config = dict(
    n_layer=11,
    d_model=128,
    n_head=2,
    n_kv_head=1,
    head_dim=64,
    d_mlp=320,
    vocab_size=1877,
    activation='swiglu',
    norm='rmsnorm',
    norm_place='pre',
    norm_eps=1e-05,
    positions='rope',
    rope_base=10000.0,
    rope_fraction=1.0,
    qk_norm=False,
    attn_scale=0.125,
    bias='qkv',
    tie_embeddings=True,
    parallel_block=False,
    init='normal',
    init_std_qkv=0.0601,
    init_std_o=0.0746,
    init_std_up=0.0859,
    init_std_down=0.0859,
    optimizer='soap_variant',
    lr=0.00504,
    weight_decay=0.0,
    lr_head=0.00537,
    grad_clip=1.0,
    warmup_steps=200,
    schedule='wsd',
    decay_fraction=1.0,
    decay_shape='linear',
    final_lr_fraction=0.0,
    batch_tokens=16384,
    seq_len=1024,
    doc_mask=True,
    train_tokens=94100000,
    steps=5744,
    dataset='wikipedia_en',
)
Each number is 128 + 32 x the weight over its row's rms, rounded and kept within 0 to 255. Layers, rows and columns count from 0. Numbers have three digits each. The size before them is the row's rms in percent of the matrix's.

# layer 3 MLP gate, 320x128, rms 0.0878, rows 0-108, columns 0-127
098:114099084125166131138078122115156115150147139158202117082165095112129156149120115138122115149124062106120121119118120144140121079120071090113085131214144183196103135147070124118112119068092122112171113165144140139150130098192107112075070166023101138121108113146134138143108132088173130095107136175126141146145095178129152165119167153142135080200154150158165121160133152063136141074106
109:111150153176138127106107102096154142107123058168106094083171099128108063087116128080141153139135191077096160128146118182102118164114139125106185144080200118100119130078136116093185089124133146136116099146081162100079186103163056080087129081112153124148130129174143112093090095087171132138116170138139132110096169115146099184129114099118144139106143181095098208161154143166120129144079
094:202141111088134113160096100147154066185098064118061154131091092127092108097070130125118115098104166118060194151097168146100086104114160104126074115196135088114136147142113166158129148148079121106138131165160105192101128036132087085126123155079125136189125109127113091149090082107125160150127076157142151145152122111101143124150141131124142096127072078116109117141106119132196102138152
101:118119127148067094155125072142124073126141179124117135087173047164147099086121097073085146112123154091183112184163129138070142149106136086102121106142124161121165109110100154139152121050100156142159129186132137145155169098095178152114146154136137128220139109132138120178165165147137179172101172132164203166113118092083113115148104176120149142136120137101074146129148145119098129159199
099:149121170161097099177098194167135125104106156172163163160095056100114091136104134117157169124077123086160144131156222105138152122151149115140181185158153133089127090063165144122133150116116109108174085122103109147152111116095154071123187088158093166099129183089094154116185106119152170152153121175119109105133162145119101115171099133097133137116171163173120141175158091147189149150077
098:142163169096138157137096171142127156154134125099106086141102175163215148139172183106130098133151140158124117108121160119126175138188101143163101161107132101122067157178115105106151146183110104145171061114203167121104111125133139101148116161087078136113066171159115104122086062082133141123100160150113153095098130132089141077131161111149106090084188185149120109145125154173180199106138
102:152119124163145098113130078107084094152201127115055117128139129153127179121097164125136162210080162101119124155172075106203169117145130158142133121097131124159127126207155128103143098108156126048153125097124118125133171115124090124161171085092105125143220130105137182108101154068118090133162130143119101120061158148159144145129143177109098155121077128107162175054133142157137146123096
095:144137161099130175110113117090161144084101117167129091152108184162117113145110136116085102176108203160095087161123140123127102150146101092112066177134092063138083145160107081126185114150078158153095147083196138126173158120156107147117138130144079161111056147189121123155175176162135083138145066191095154156170171135124165096126129151116162179141125147140117115093128065079118140127108
102:178095130120163160135133172104099185177095128133136176118132103125129082128152105129095186154129166136162122141092197088204135150118090149076154085108081105135111109105108139184131165096136091144133081141097116101156143123080072104122064131160115134152139104135116143162064131116166165149173123095171185166138104138114118098161204155117151161109141170096097103133079071170112121191076
097:132148155168193154121166128085129144118174103069165116171108110203180062110140128186128130160145113145182101189114152122097151147126113100093090105068165173102201133156124173124157110061086136131158095116120099141085167150083087183143128109140093165060110123124130125153104154120107091081086152127154135134110142184122125165158128112135122132112123173130174094111099143037143122106133
102:115124184148137151093167151151080118168163095092160144086177117085183118121176090161081141102127175089163102118112174095103135084133127115097089157135068161131124092098104123098074130099055173100145104144140095211120095189120180144141191133116152161093130118144134092158109129131124146173131120081103150170115116132117138127081161145139184160151101155123099152196140100175133147207115
109:095136127146135156171091183120096134100149126135120171106135138164125138141092127191126155121183154066148184080116150144164058104184110118130170161089117101127115110188119107181117164148152106134153087110084085096166092097131101118162069138108145161157058066141135070143080107124119086087137092092137104086105152071126108093156108168101120102174145080128167120118149167156062148170103
099:043146125129085097067173123113096091148124120137103076084162203164196121127099155160163175108144141158145157092116206160110101153146038100142170164135158085176111195094139068094131117100134158139159117054126103160113126157124119125119136134149050128147158151105132152154116186102130202119155129130112164119123138091122100120097100141145133146132125127084145144173142165125165134132128
098:135143122181176129070085152193125079111093098154128162174140128098132095131117164148124148090103140155138173136097110086112138196101129126157117140162078089104122133107147170130188116103109111183088085050168174125176148117178141156099149164149162090106108176136175128142129132128112121152184113159116155166107099078087148068166148135171178154146194163099138123122103055111184129151123
093:109103103063139084169151205139093172121128124127138123120143153107139103089168121152111102134121107134098139124118182122097130097137116167094166112176077120164110101126084068139162174136147086097156153139109172130125163157087119121153098194092091144182141088114189120151045138128116169160108092077066164179128099157132154097145147139132115079122080177103149065190099120127105143075169
106:182117099105153124117130147065144140156129137146143120099167091114144187114110161119106073161126098128110178155143145126156142092117097167155156109150109023188131114149129135169192163160113136147151121155109091166148116103162168146120113116109086186191084138151139138161114124111082132156069120148154108143217079140075074175119152102198148114213092146104105139095125115125156127121156
102:146081115178153138143118129078179174179115116111141165156138134175158082133141117106097197145094159156121127095128157174073164149171145150070130111094113103146110126137171149081080133094128101084074054183111133132148117178141092118144190129113060068058115164072118145125109159151116124124153102117102106088161084141169184079124178117084127124130119085123089155172148101140111146145143
106:164141145124135073081123108102096138154201141143115114098162082091100118122159168110145119144140168128136084157133098125106162173118118071151138149167122134095088151095147136111139101192141080103139092114134112110087186092154120165133066160134152168080141106101109120077115126171164085154141184142118191098125151146184076136159053110078145170139196140154110080113179083122182152078107
103:114157153133134093146145081157109120136112173119126110059105058081168129144136133167187101169104125057063168115109162099122150177090152108125097112116173129086159114129118147161144183115156114156159184164102109102094159063176097110165130098152088148160166140120119158177127076136158152168071146121155210191117138079167109146133104125130101148131147174109149173172106113100109105129174
106:103119174124110079143124154124142132167153094164091093101088125126119132125141079137137116179176170084106131175125154167119087150169125070109146181148153133121134106179173124129132109122112105081091169097142159150069144113125092170216069146114176158188056089088086114146127159058185083075145156157152134107112163118111132086155099097103183123122106102120162136121108140132145160059144
097:119102113079144139181171116166112124112155162200107193139160051086100115177107118178147096185074102128127124114137135103113149130180114164100072125111100139123150114136153109125158113111106127132167162143144103108178097161116183139117146133161095160147209069095162128167142146137087164135051104183179118100172136117139149103182133119079135116106132105174101069143178130143077154170120
094:175153147051171114112202104100161189153132086124127128113086175160151145162150158157168113165152117159110156154123142101170086156105173185123172123113115116132131123121126156173105186105058099108142140150057113135126134162129132150116093120092204137098144133111169156102105133066140102138142090065100138125171082126134131077153118146138155159115108144136135155111115109197084211189144
100:112075164122132162153148145146097159155105133120180176219152171176140128126180147130110143210112130148104175071145162141156121185159129116134153080129128101139119138154130137174115180116111140112101154127097181110155109118060161120062133057096119057101135119094125150090163121181123144123108082106150058139064177127164121148175133100049113125154114149128096116149141100104130098126117
094:104113172134080096131102149118107118064135137144089068191118092144105119126113121077107173127169107108150137112155161130107072157100176134192080100095122113141187082140150146132077082120104085074172128138108137111071183083117127146139141133105160130183148137126149117183107126181117144130103110151080149065125153185082162129180136126183219142115049150133127146164117123154150134127112
103:145180112125095114102141142113163135167137199124165116093111168139135121143094163154144124136126113157138151158108160108146135130141116150156154139103098084129100118078095081098125079193112207173090089152121128153148086178148154129120086122120125078112128144117074168172083069169189114095122079130136029073192124063166158080150138107089114131140097104114098105154171109142156114071115
095:127211153076124127121142136090069118144135121082094135067066153151127194142126145173128078159137174159118154115073126114122076219121137108162113116151171112115093091120145147159105144139152142174154045143132091184128059105106108116170133157158142120108126087122132173128184137153122085188115140108127136110104135122138141116193076121126125155165071159057086117104120121103139140138089
105:174170155146118148127190138191171129103123101113108091158156161067101147078124151092107126135153175122124180185153116096137125169160127159133089126140170119136155174135097212144123144094122082117159101058159139142166116133178192191096158085127154170136162146129135126085151101150136134165110081158112135165134167183118136147162105165171174140124149157108183150206104112096074150102132
100:136104164187100126141184157152113100152165122137102121122106123152103169118132110095115162113076167163145111101178128167138132119096089145142151142132131114142143132105137130115090204110153098183096109173152168110137055217188102143126128119154077147126151094097081178148096175141090155210111127121107166144052146123170174127159145163067080118149099156094139157088095112114116139065093
095:048088137174080136177130173145129147106124138133178091135081108094097145134130098130110163113107121111143167126112164153114113127182138112143055171108095183097137104134094134163115120120124122178088117181134130119097145106108119084085099115144122140110096175044111118110109091203140157130125124199182117124086118180141120168105109154117120143179135153069121156136139183162032162161175
100:124140127119082143178132188137174082107154118107147188078114163169199108164099146134120151136117071109172159100178073126167141067061112154123181176158130167141115133115124098130124119110110122180099078125077150085117125133093126119154113082054087125156164168083124147145129117122145144137078119066168128161124139199140109157133113167146137158126118081094102146169165106104120048115107
108:154132122061105102185094176120108161177200136124117145109122118062109180158141119112134128187129206161121165137024120124147156097111103212100155105169133166132096142097117165139113113122115118104121079124151124127110108134159130112112147124096065147094123117117135111131160171114144139145158103096150149140191154131131099134151122241128131097195163155149136105101151067122173122117098
102:101056121144105134155135182132082082068146180080118115152098137083136110114126152120144147138106129145104099113095109154176119126124147126109110184059162119108141168104160123177081109085174110198159073112111074075102151122101074157096149119123145131119093194104122102046210154104151166099108138099144152162128160090146158106076092099059138134170134157123154114114089133132124126118087
099:085144122134131101128113163079119129152128129126102136168152161116167109162113163161144146111161172113101144047097117167066127158193158114113113069121118146098083073137140136164138151150136162152150062100088133101131147112147160082137143131141161138174169126120135091130145178139114158126068180091050142066053130144174101132135118140052179081164131144081101100158141097102176182147102
100:150142109132125124097141096146161167113141086145135134078114111137067098153149093146150161123120158131121122144108154180093153081082099138136101126113138160107129130086194122112115115202094123138175122179153104124154168096151101115149084137224082210182133076179122034107124067135119159151171155191101153146136112173132147138151139114130181180131175156127135143155083132180154150131105
089:134132132186094153133189138089151116090068158121088112144119127138114105117124099166147138087103116155099128118094151144136163123075078129084166113082135154105077141126124110035165115100046144126140137149154113047131128128123118118145187148162153119155070151074134144157132073078068121109103118158144139131143133202089157141076151104105155148132141104192143174179104171164178142176143
087:074081137115122126069165099108097120081136212107111165137101116129151135113181129139162123118133119113160152142148124066153165180086172106110129110146189083129092108099105140089130199121117153179133085088123122102104154151102129087138119137138127100119151095178097163126129105183095171130033153113100157175119054112117164160125143168133107104087143104137031135150107164072164138136143
102:093120127108095133045189106170135107172126175143099157119100154160118139158055142134177124100127159191064080165154182151083136129106052123133158131130106153159118141132168173096172116170106145166158163136076131108120084132143106065132151187159125137111143084135165151151148090113080125161182119154117195096180128098122114123058102133121146118109100121091112162118066112114150161116115
093:048139157148098096125162095176114086137168160171110133117094129093134086127126123184105194212148122173206136093165156148095140165168070087165093194128111119128132084112083103089124113153143130077136137138112120110124119100098115128097097075114118140101158117153102148143078111140137077154113173124099063143105050148111133104119105157167167074129148126116146104140120142210105130167120
105:139130100073170109116147143158090101093143125153153089176104151143116148100150072162160164150111141137138171113111027092145145104122101151134154153135115078114147133128123069130135172091145156093167143168163157119121097175207165136109175127159129102116101131132143068147123079141180108105056066105079107113119149116079118105176172093069128118144069136087137149100194150104183152115108
097:134136143117163100074181134138138194126122124108121163104111145096129134141073123109125071116164145122140151099112128130123113089120097067069126135201107071058051102108106139135124134158136156102105112151122107150139036150066088080128103156140091095089078125100126186089117086119152160104104120108137111113104128123089134071167163083138169216134109181102116159104158140116155095132070
096:109135092134113153119158077132107131166117139153141140131123135168120098123138136044177196117142153102079127139156111102103133172143162107113104146149146148144066090161126101144119158155169165075130179192124149114181088129152162156138173151196145032106098127202100084115117146191161115139123063155132121162140123081088184139096131088139157088158075135089156099155146140142117086163144
102:096126120168141135151100096181110089135181119115114190144116116120168076147159188141138146122166162146124137120135124077062087102113105107094091084196151158144092108105158107121142185039115124119165140146104138067086147089079120083168135149161136129090095141152168101113164171102129121158081081135087123127118192135071204141115097117110172148144097133174138053142111134140158136116164
095:096091157104094165164116110194074145157109084199100113158098063162157163164144073114159099137151096095104112139174138096094103157095135132190135099129130117122153161146117086165163127149149128134160133139147152146094107107153089187066111123144133091112073116125121162180135098105141095072114190124177082184158114069118093103180091101077104114145092152157128128142158162176134193125135
103:103089101134136112078107159087164108079141121179132109079142083141170109171159142121172152152075151112157107156128091144138104130097086135183092128083080071110160156120166067136108109135136133160157038103081080148120117121190113091095224127082134130126143112086136120124127168098144107120167094209109189137170119171164099129125150162185127095130132133131150145151167166110120146109164
104:120120141101119141117124081149134127164090103161164055144107064110127144084096138088141103116112199169142096097149122089119123095097140155135083181113187161134119132083147101058098171170128110067142140122107162089164189133152121143136100149133153108116167110134074114093072082168166195138141105152134135135120174175148081172067170096095117135103126170065142139165107123117128092067089
101:080154116109056220169110102139158083162129147161151084150113095126101098156151130165138099116193099188089158160115095150113108141116163131119185107196110132103120145173098162119112153136112141144101133134059186140091077110123128131115140102118143160119105160165111136125128066083077065058070101126153112125064085146110202132124137084067136120120126114136128152127113150130136111174096
104:141176108150159154086140094142088083131117129144125094138176132117125148027114117103076116197123103126169085175122146163137121093106088140100145105114115172149118103107145145089138118101104116080120107183138174137121171099083164127128203125183183113091120133083073107179108152127168144071144157206159173135078158112131123140169154127159165175143105148116158126214108118150133102143163
094:170127102157136123109104111059070164100169138167107118131103189163176091101100140122086060131117081070145086186140145104129135150148132165156117150112099087117112125158140103124099115132152161116179147128045083074095122108118121128202155131156114114146083150103119093159071125114112107161099122158162107177204175095179127112121107144100065168150132100097179138121143111111158133066164
099:156142182126095136195132136167182168127163161168097172109153144164179139107077124123134096111120138113092123129144161168178137097173104141125144158066095162090062140134081099117110122139130138152120049058107133049187084128142092178124079068126169089159143096100122146144118106109152199102106120094130118089155147099130070100078113138126111123115175119121135167140104099103085152096098
106:186221148130123078117129129122170159130118074122186171145080158117096140133120195125040100140141131176110155135127095203102131122114141089114090099163117111123063097135099089170152088135124105116170103143118108126131144092105091169093120132138136085130127128124121168151158100076115151152108131122111151183055111115110117132093106183102140143143129158142075111079090130089195057122076
093:126162138134185142111186143074080090148154115133131145143091093132118138080163102188117134120094076146126123158110106106139173126179100168134147156070076176112151061146082087109134135150150133134145139163060123085108177106117118172117174162134147181145100145093114103106098102189152183120145101178140066147138154107106138165140083170177155172122129137110131170220105121168127096172133
098:131133133177128092116154063158168059120103107115122168155177129149095190108101089160128154143174129181115101151139138178129164081116121170103120047167093027194145142154133135149101157073117137162091082154153097158126135122116131157183156173097144121139161143063140138120154136143118178103148172117188167128124111125083109163147090147131135106097078087096153152078092097127110117125105
114:102094142118184115097118059155150151162129160116044082090144136164139093169125103158115101192144097108132141138124172138146145053122134145142123174122149146082129153107080097125125134165160159138117155094167136101115140149126105129148090062064181159151080133116097090066084097060160109132082097091137157118136145127199128174155174112115149126191095140094064155098174144150145125124104
096:110187117119149140129143143129132114149132070154070132132121085027160137171162158102133105148081118183213084120098111121120123111140079087135057125109108137080120161196112114130139150127184197125129159144106132146094129157072111183142115149086198151112132111199132119146186112120118128142139112152137076129146106154078110118108088149083140109101171157125173090127159118157114137064160
096:128094095142145137082107093060125102119092104165120118124148128162145196185113104127093111128094185171063148151108098057135116156097080121212149126184190111125089158128128107093145214161141148144142120114103159109128112163138102076167143136176164112106098088121067146130130141160161074197149108083147113143140142119132100123104192129120118179187120106116098135119100143132122066108112
107:150168117140106115114107124093097150180112090102089095176115121072085110149128120067179107115112164110182132149150102135117079149120115149149123178112143190162151128151133164142110105164162141160120131142130149119110074220148123207122158189154076132104138134114131155100098150114142155118098103114188148212159143139142122173135079118133083161074077141091115165157088169094083059133102
100:108101120148122172079096147104110125093133043132165077165109140133129105136102097070037086138084113108197112131100092108139154108132091175126136183134123133137161098112170100155144116120099186118116109165155095070181188115126174088180201170135090150108163075114149122117059133098121122124091119169124117092179159104155157136140144144163120155130142135105178146165151182125148124094099
105:214118130113189146095168111091144083071146113158086128116096149128099122119138082141138142165139141136122108152175178110161091086119159153114114084167168120159102113166139135082085125135091116100110154084152064146153109084170090131154115059071142127138101123150179031115070133131134119122176127136137111092201111131149110165166106108148136093121182122114167142097125112180120112094205
096:136072126102099103138084132118110080167093171143118110135125139082095144139072081081085155110135122069112171140077154114093159121137125115116177134127169111151110145086141125156108198146090064220107094132171153141176115102129201118097133076180119164112139159102095075155112144148114109100090141061157180103107143145085138136103151109085121138115105122101077094141109061126174154117174
110:169117129137160067165145093104187107174198158149148103176142129153118158147109191074122125129136195117150135096141125155109091118106151171155092144128105124180121161093135121154139094119059149146096097082101160207079086170115180134132105166072143111096142158080106156107133144106109070136122136138159131161125152151066132121151190084110143060142198115107117149112143074115122102087137
104:153141151084098146122120102131114140170054084147128161093139157106154091147086103163102127191132172130115064125142097106120165155093141118136159084192151112146126114155128091106171080156117079193109100111149139180158117056136192130137098159118148156087135119128205146069170081110139092113091192109148130110154070099072165127114154087123153150071092126146161087118090112144144144134085
098:146079151134150145116124087150143130139095079148207159112109113126119071137097094065121116118121116125070129172132170150112160141119058138157153221071098143132071147150114137216121125179063153109097091075135155101137123140134106090122158113120124100145148129182145117142136119116156064162158159108093180187137107128097114166161181119142117149091161138210111115154117118141162171110152
095:203141169109118163093112116107152139146117130166148125109044161132137120079092089105097103139189093138107079108121100143113162096121127127108101095152144113146134082169141182081147152092130094108156151123147107141097069121096193099177153170104113137075144143075103141086114076172124139120128176084138055149224155149140131137106137145164107143111121125086070143192110124127109197157103
104:123167128156088150129136130136122149123169159114102120118098081148135098102089116117149090119154150104104130168178131168151090137115184133188130135110120109078191170173139103172177168191187081154171176094113132156198113121096136113119159149159092140090080057158099104126135093121166120138141167094110196128131197095142141166137087150150173169176143125132145146109179186129129149190084
092:142173089158140161113113136098051135083121103122142132130173176095111125164120137106126151164046130155139113148129107091155137110134109154166120132127130149150150116090137121152059110084157102172161157147124154073109174131148100178125143140166094124142139075154150188097140109083158086178156180134137090187116186072138181087062143150125178080147048131128157102138128158075111100108076
097:151137112162156154087151125110154064123114116101146152114141153061111119084155164151094153061100141124148112097090161121112159178172069167114100168127160114138155195136098151189160148115177158113163160102138097112157116134165151146065114123185092133128124121119094136086152099153079098196195189167137168127113118129120104125070052096089129080128115135130154141130151130091124191172090
100:143127106108107145107136112128149094043127149139105100154152173108081151069166133143063137140113052149116129123136115142112119093136083186177109133160092155127131190158112139146154134068124159161157183155208193151074168123105183101130161114148056092109097104138103134137138111097097118141136134156195107101126121177142168125094188091096127126104093177158138171111087124150094086150097
100:138114100105170140094066177128118170133191150072126114150135183121089137096121064137068150105064112118159121095106140067191122144179077123136120109140111102120132098127132194178100166095159057134123136136116114124101113111161174162139100156148059176149186180186101156098165167123126163151116124122128154090095144106118145160138077085081102152130096125158123086165115116127094153075108
095:119126128159082162173127152114111150113116107126125109137121125165137106090077080102154160178153130132110147135188159141125146173147126146137082127147124161090089158142164068126114173090130107167222088101126135122179208133179040097138119069138090151064149135108105043106102189134103138122157089122171100156115135165119153136146123155170157175097107148111133157119153067095144089152149
101:151095076173113114116107098183160132094159097122132124157105128133148134140172165230106175117186191170141091118103107189106156129073133153121138139160050097113163143153173121057108179147110127160142151160159128158100122141158078147111129148151084096067084121120172123076138158088099120133105122097111138091082121158141145117209086175142147161119103161142142109096106095116093138132085
105:151126138173166122162119067132169120143198140112082161145145153149110129069097144147110106077111142116151078123120063141158092116155142091139107128158149059142125132150106068072119193130154143155111141149076120096058130093098165141095163111143159164076104117120156212158140122160152160030116180167060145114113110127101097129137117081138093168134133119130093121135141133167148173128174
100:138081139130116114211139108132073081107132131139184110109106118148123124128064097117171128092079084102123152109195145115184142132172070072106168095137124115112107092100111081066162125158139139134135157166133080129147125184152105134122110118175157221083135157114159156119132155130196157130144170134061102143170131167091181143112175109094141105133109109140136116151134105161134097136215
100:088100123070121164109094140156152149111104211066142156134137122138081191094114082110046135164123148115068166158102145168144156106182095135160156111120143221113084139136091123154107112160105108140095156113153174094074176094132090130145130111113113117119106164168156176091111103156093132110104139171122128158071170112150109151145132097111126110054114093062124179156137122107075137116134
098:140080139083109141125195144144095175152155063072096111136171083146163126175089167138095152075149127123153189129112184118134116196133142118175200157133115143145111174119163127132075179090095116132098183176092109169172156167126112138117181151123122123071168052150144174088126117105164129130133124063108158151165106121151108114149123144206111135123142103092131137115169143095097156130107
088:161087056107161105138073153107124120166091161098142163204093107111117107133088173142104112161138105105093186131125152095168110143116159121110087120127117114073047169094096134114126065083154149078134088117115200101127140112122114140141095137108127092178117181133146108105108131158110180116109108129087116167115183148144092139146085095159097097157072088122143073074126135098177134060173
100:053118110195121102065118106163138108089139119096149147185168130167093150157104173130138213082166175145137134165183061080122135156114173148053113105153098090121146171073112109118128116139136116109156113128135094128087195118153072106054156135125155100128148145097124074165170093064093115164151120120143119185113110145103104153123072153115138096114131085092140130115165124118112116134112
103:164072115119127103121080077156173105114073096127102140162121111089107080112094085181115154110091117106165082181109167160139079160128083165109108141122139109062099093117122115113136170134099116062183162183115111101141125111181041128163116148136110182108098141144134135089152179124128140118069101086121154119135125137121157121145122063169200128130104085126079144107117121042146102145101
103:206135171152193170097112103176132134128143146139114102111109154107117095145170162129145080186116101112136112118118167124084180154124159093115162143136135182166110098145162128091173152157115121124212172161151158130083173113140104036111120112062122139070121135097179140112148105186122117159126109089153140175134127088123177181175120165152200114124162149177101118146120115159160116092090
105:196126102133095146178096159112114134083131062125141187147125116128140091093141133134135150177123089146139102150043098102155038171046116052120101114151126132179116123197148154100151177080096116120114108128146176140102193102079081146075153119083153148077168127126145149148136149125159105104125165108158114157165134149150133175147144131150123163115143191134117132166125104072114097108118
099:153085111092067149159149133123126147128119118162113159090150102084122112155103158135104045163143116153140147101116109136176128136169107106110082159126173164082121165198183111152139126141104182140095130081110107127163092101097107123101056161115124104090071156185100161087136115110127180143160150134145083173105191104112138190115139121129145165151133098135173119098192212077073126134094
103:183217153134138146078141083188176105152162140149097142133119114130120119130135121065177111122121141144188153109084078155105123132115101136160139122135150174079118083144120076142110099109173123132134099095144134098104155079134116110097144128121163110114138178143111137133098104117099140091088105149145124118101071064127154119147190009120191106055158145142149166073128161084094160161125
094:059110147117103072112145083100123181169124130096127099146140201153085164116203104124088157099054071146160126114144138125117157184123107129137152162110112182206130164153151116208109099139137154129104116142198105095085152147166051108090117124122080138121085146127118121103155157136078140089158099152159145121124173111094145126124148101118087159134122172148122087135094161159087141068125
105:139169166115138068135152107127103165145164133124101128164150159160162150150095155191155141128118183097103146141107134147142101209133141096075101155088172125131091073136106082187120177145101123133073181147185173137130105173111162131131147128166121152131097081144117066112108100122020151098108114151152114144140135112148120138141108041206121080134112162154125119116148123098113176129185
110:138172145073144131201142118111175093156138126137138158163135079080090169102159144128136181163133210084097181152130129164131122068102064149110142104120111153088146131137141131092137048133120096130084158149196108144147137113139121134118098082111155119162172150155134094089091076070113078138179151113123161107099067182106082124093143112167120087159167150187107138152145124096128103107084
100:170122129132115116102120099121079085128163082101079094150088172122107156071069154069161130150146114152142066142140156084162103119182153156149115151098130129137097156123169117189127146086136099115098100105138132107139152120112116096153218138181157159031162199129085086132135164158133135133113107194133183129132171201107145164113136099167154065123132131114100090117110137171157116109129
089:114189126148085090145120039051120077106159066143141063148143138124149104115157120180120102149178188190148114148117126142089106112137108117137150133194121124145154117104113146173119079154127123133167117096146133186069160133130089134104163130082141115127102089124072110120079185102212149128136143117153092121149155155125145101097101118152121118130144178117122183061105174130130201145151
104:145100113083166059154080102151114094126182171182073153105113138141174168079109087069123125131105150100191121105116136130119216172138088095138129128078138112134134119155131132174190097153171148111099132168115101159109106103137128127172146090110112163127153161148101104145157140195152138171106081156110135120215128151082149134125112155158115083159153093092178151119156109092202147168125
103:163132179135135148106117056140153106103144147135163126164137109122076123156148140124116108114157176080092151154157184124132104175133132091183127130145132117105140163067119128078168195130194157143159165086156137123149122081143131168128096099133090153149106100111065176122095131091226131105128205193152113105086073138112162067139070086138173160166119145135136149156113103112146173118145
103:169100111152132124137169103135111057172150131129164146116178186154141097151096072088144094145140127157124086132075114179126175095157108093119092168098103165082161080146118133107083125202130180185142051121160158112151096124166121124133139132081140113118132109072095127106079135046144105192122107105144167113113136134113144086160146112147094105143096110116140116114093136119217083061118
105:137117113187173104147200163162129137091113170154128154059173141152166124136116125143098103173099162147139125195141110135098105170156104144086166118160157112150179100159167080131175157137135122130101120135082148135201157177093103120108128139142098138148121120135075088118171101148121195094150168145115168089156141109133143197102102182170209207123149086140168119097121110139140107154078
097:167180141098187126091146100124119181060095126091158068145137103098147093147099208093102131145057124138136109142165151163134122111119104121099155096122180088182116139100103104121174178120153107108185063104105128150170122109174099135154162079140097138143155099108103158113145188134181156147069178149162091172080122152141145059141105137163157164167104130084104098135115110161098149144109
101:124145165145102177096108148118134131115110115115136175117119156105107113146181163210125092167076154130120150093106167103099183155138110148156079145152120110148134165133111159191163069148099104110058161077155191122186138121088137096092132148112156126092146104083103123155135119088142140099121088136150179126146154128134114033106125085150190063119145098150162099149064135072131123091068
102:178137142155125141087117083082118177128066061151116178131169140115069055154121101118120086192159115122148085160183073117110140142122129121076079152152135128133169116141153144084103059144129148092127162135114108171119166101132101156167108166176178040131115048109066098112146115136136139114106118080115100105148154177126091102127138151132159136093103120155143172127081108098131173109100
102:128112065146134138171082115097068141136101087120170177180111091170144131102127108192178095142113134168143118095146153162127122195134163170082115137106114082137106152168163137160119135141075114075155158107092145121140111171135138113117143081091092136194082091110119182098149160120111184041089107155106167122086152167165103140163141141113089137075072126074121113126146111079135177097144
102:103179142110108177146109071090088161131151110065052085189133127130128172151140148171098103155163180162161192165115129154156172152139146125080062103146097080152161132126102100151100136148095102118152136145099130175126109122098098125085088119216148182127155159110132117032130148133099134117081110146180138153123138104165106169090106160103152117131147157087124104118118087142128156104189
099:172073106148174097052133136127105086137146107130148170112075164132054129090144187118153154130129103120039174163102156145108151072140134136075124136061129135061165130088104158182163131086154114113095146113151181143161131143140167153154168161134107160132168126178127133088170150105178156114152152179161150148136112111110127109081138148143133126168131177196149109091170066154120147124136
103:127076175125156146148124155145141147137120154189085138167121125186107161098093153096126071129146122153118093201125170104124156166133174053084171133125081058118105151073124148089089139130140142129124053185200099119097115194110160116149131131121111142156087092119135150111149109164120195131133149128134064105153146067091124130117137162150174154093065097128163166147126102156097108098158
104:108105179113145119131190167180096131142070149112142155134121110196098134160121122110125082095119120101124106137114074152122176148134172098096108147095173088102125124164101134212080134156106112134128130101131161161159156168103164171084042076120134118170113096136188154108147115145130123169042190135088112083111150157099147133097152107140171125142067155123065103105113154125087161076140
098:098056144114123147136127128144134071121156167142137156113130082166144123120116189126161155134081143150161152137140183164158063085087145123130142131152117149085089092066106139088144107172114069107166094098096118131164124195118177120172096094173073090098144199143104105144118170160117208154173165089144091121116126147059105102131126134103090109101156092105115152169095140121126189163162
107:189087150112134124140065066109186093159121163103121108166144139105077063109145168130048145101132153113129065139154133128148160085121138111197131074160175117126128118168102089132145163160081133142130130151054157088084109056119160116133129180150111147154170134108109154159122170155171119176120152112162185144131121132140120089114140121120124104138134133132122172204086125108083153206107
093:170156089128122093161102165139093170149151113089134107196141097154098086090086164147146149133117144143070098110122149137144149130093131147106142082099104018153117196130110085128139170169127145142177148178196107160112120088146154165115134134101127147114096114163145140127111170196159074138120110159048062116137170165086114146121160095107125150139126099217129138136147138122142068146141
098:160110077147173100119075172098105163144107119118104096082165121119128159143157135091075134162132144144179156108152152113141137099144127168130088122166122091161160097118117136145138131170094158130135144121070100131075115162095119102102148079111188118185139103199124175124106079122138125096167148100110108155162108163198049149166160182149049088093172140170146085106146155159110075083169
099:134173124182136107104099169180050124118116172140051140173156100082123155162111150105116133129121180162135119151132108049163111153071089127102133056124133108062119094173127074121133154180102087135107083112113113158109111156146106138111111117109141113124132136094150104105068118086126150112099150026167134067063129127111111140116171159144107122128170085160147173116141155093081146160126
086:095156151081156145073147097149075090138161110149126142130145120083136154127102155174101166120170126168090135132086210114136082168146183136164127080126088134182071167107148110126077095077163165166123165101156108173150112104113140067100132125132224127167210154135126097064149103142140141125092192150180098096116145110090153111165151087155124131128151096119120156112142110143160113117095
108:069104113128079108124171096144106184154114085160069138111132178127178163131050125182089132075170161171112149142137115133092141085116121069139161143181117085086153153142151128128177146157132116156134075125147195091138119155144091160154092108118154132052069113098165185141168189167066158156093110170156140144133090086160106172139152131096122131120110113102138140120149088129132075129116
108:161067224177171094161170103134127133113158085131179105123128151098100135114110145178114121116133113086139119191144070093158084127105152141161095121129120121127076107104123165083107080135102168155164167119090178118112097143152144143127120130117131097071118092138138088136152120179124115097070141131128130107155136163172133133082103113154083083150151201125195110157055096118180155083063
097:101146088091142126112196108098137140205143106164151137172122107204113114075059136127123157164124177106106153147159089115130076134083100176132147041098026058120146155129132141169131124120159174061116133138147140116118127146138086107146134145121112087144175138125106217154124113128164115123139153161162160118114181145140125098159079149088146138136103116138146172146102121085159112094091
093:073125229084134164133131172106102131161136075166060141171144137090113095131150066107074175090107132145093088134164135137142173139152117103165130145116123121117122156172093117112112153133144156116082170204123097042134142081145126132123137112156157162161129149144150151110101186135150141230097141171135091118129138109119118114114144129065088070128160082156160139143083117138124123179145
115:112120164112141148135121135191113139196138119159122128109106103129138200091142122176196067092151178115142110102153071181109132190098187122105135141139100151130117116145139177101143153145099144134159134086140123098164102197157138128053111092124152122136077090166199146089069107118111107108142183062165137127159160134122092121175141141081084087160125140103148200181158122127123147135099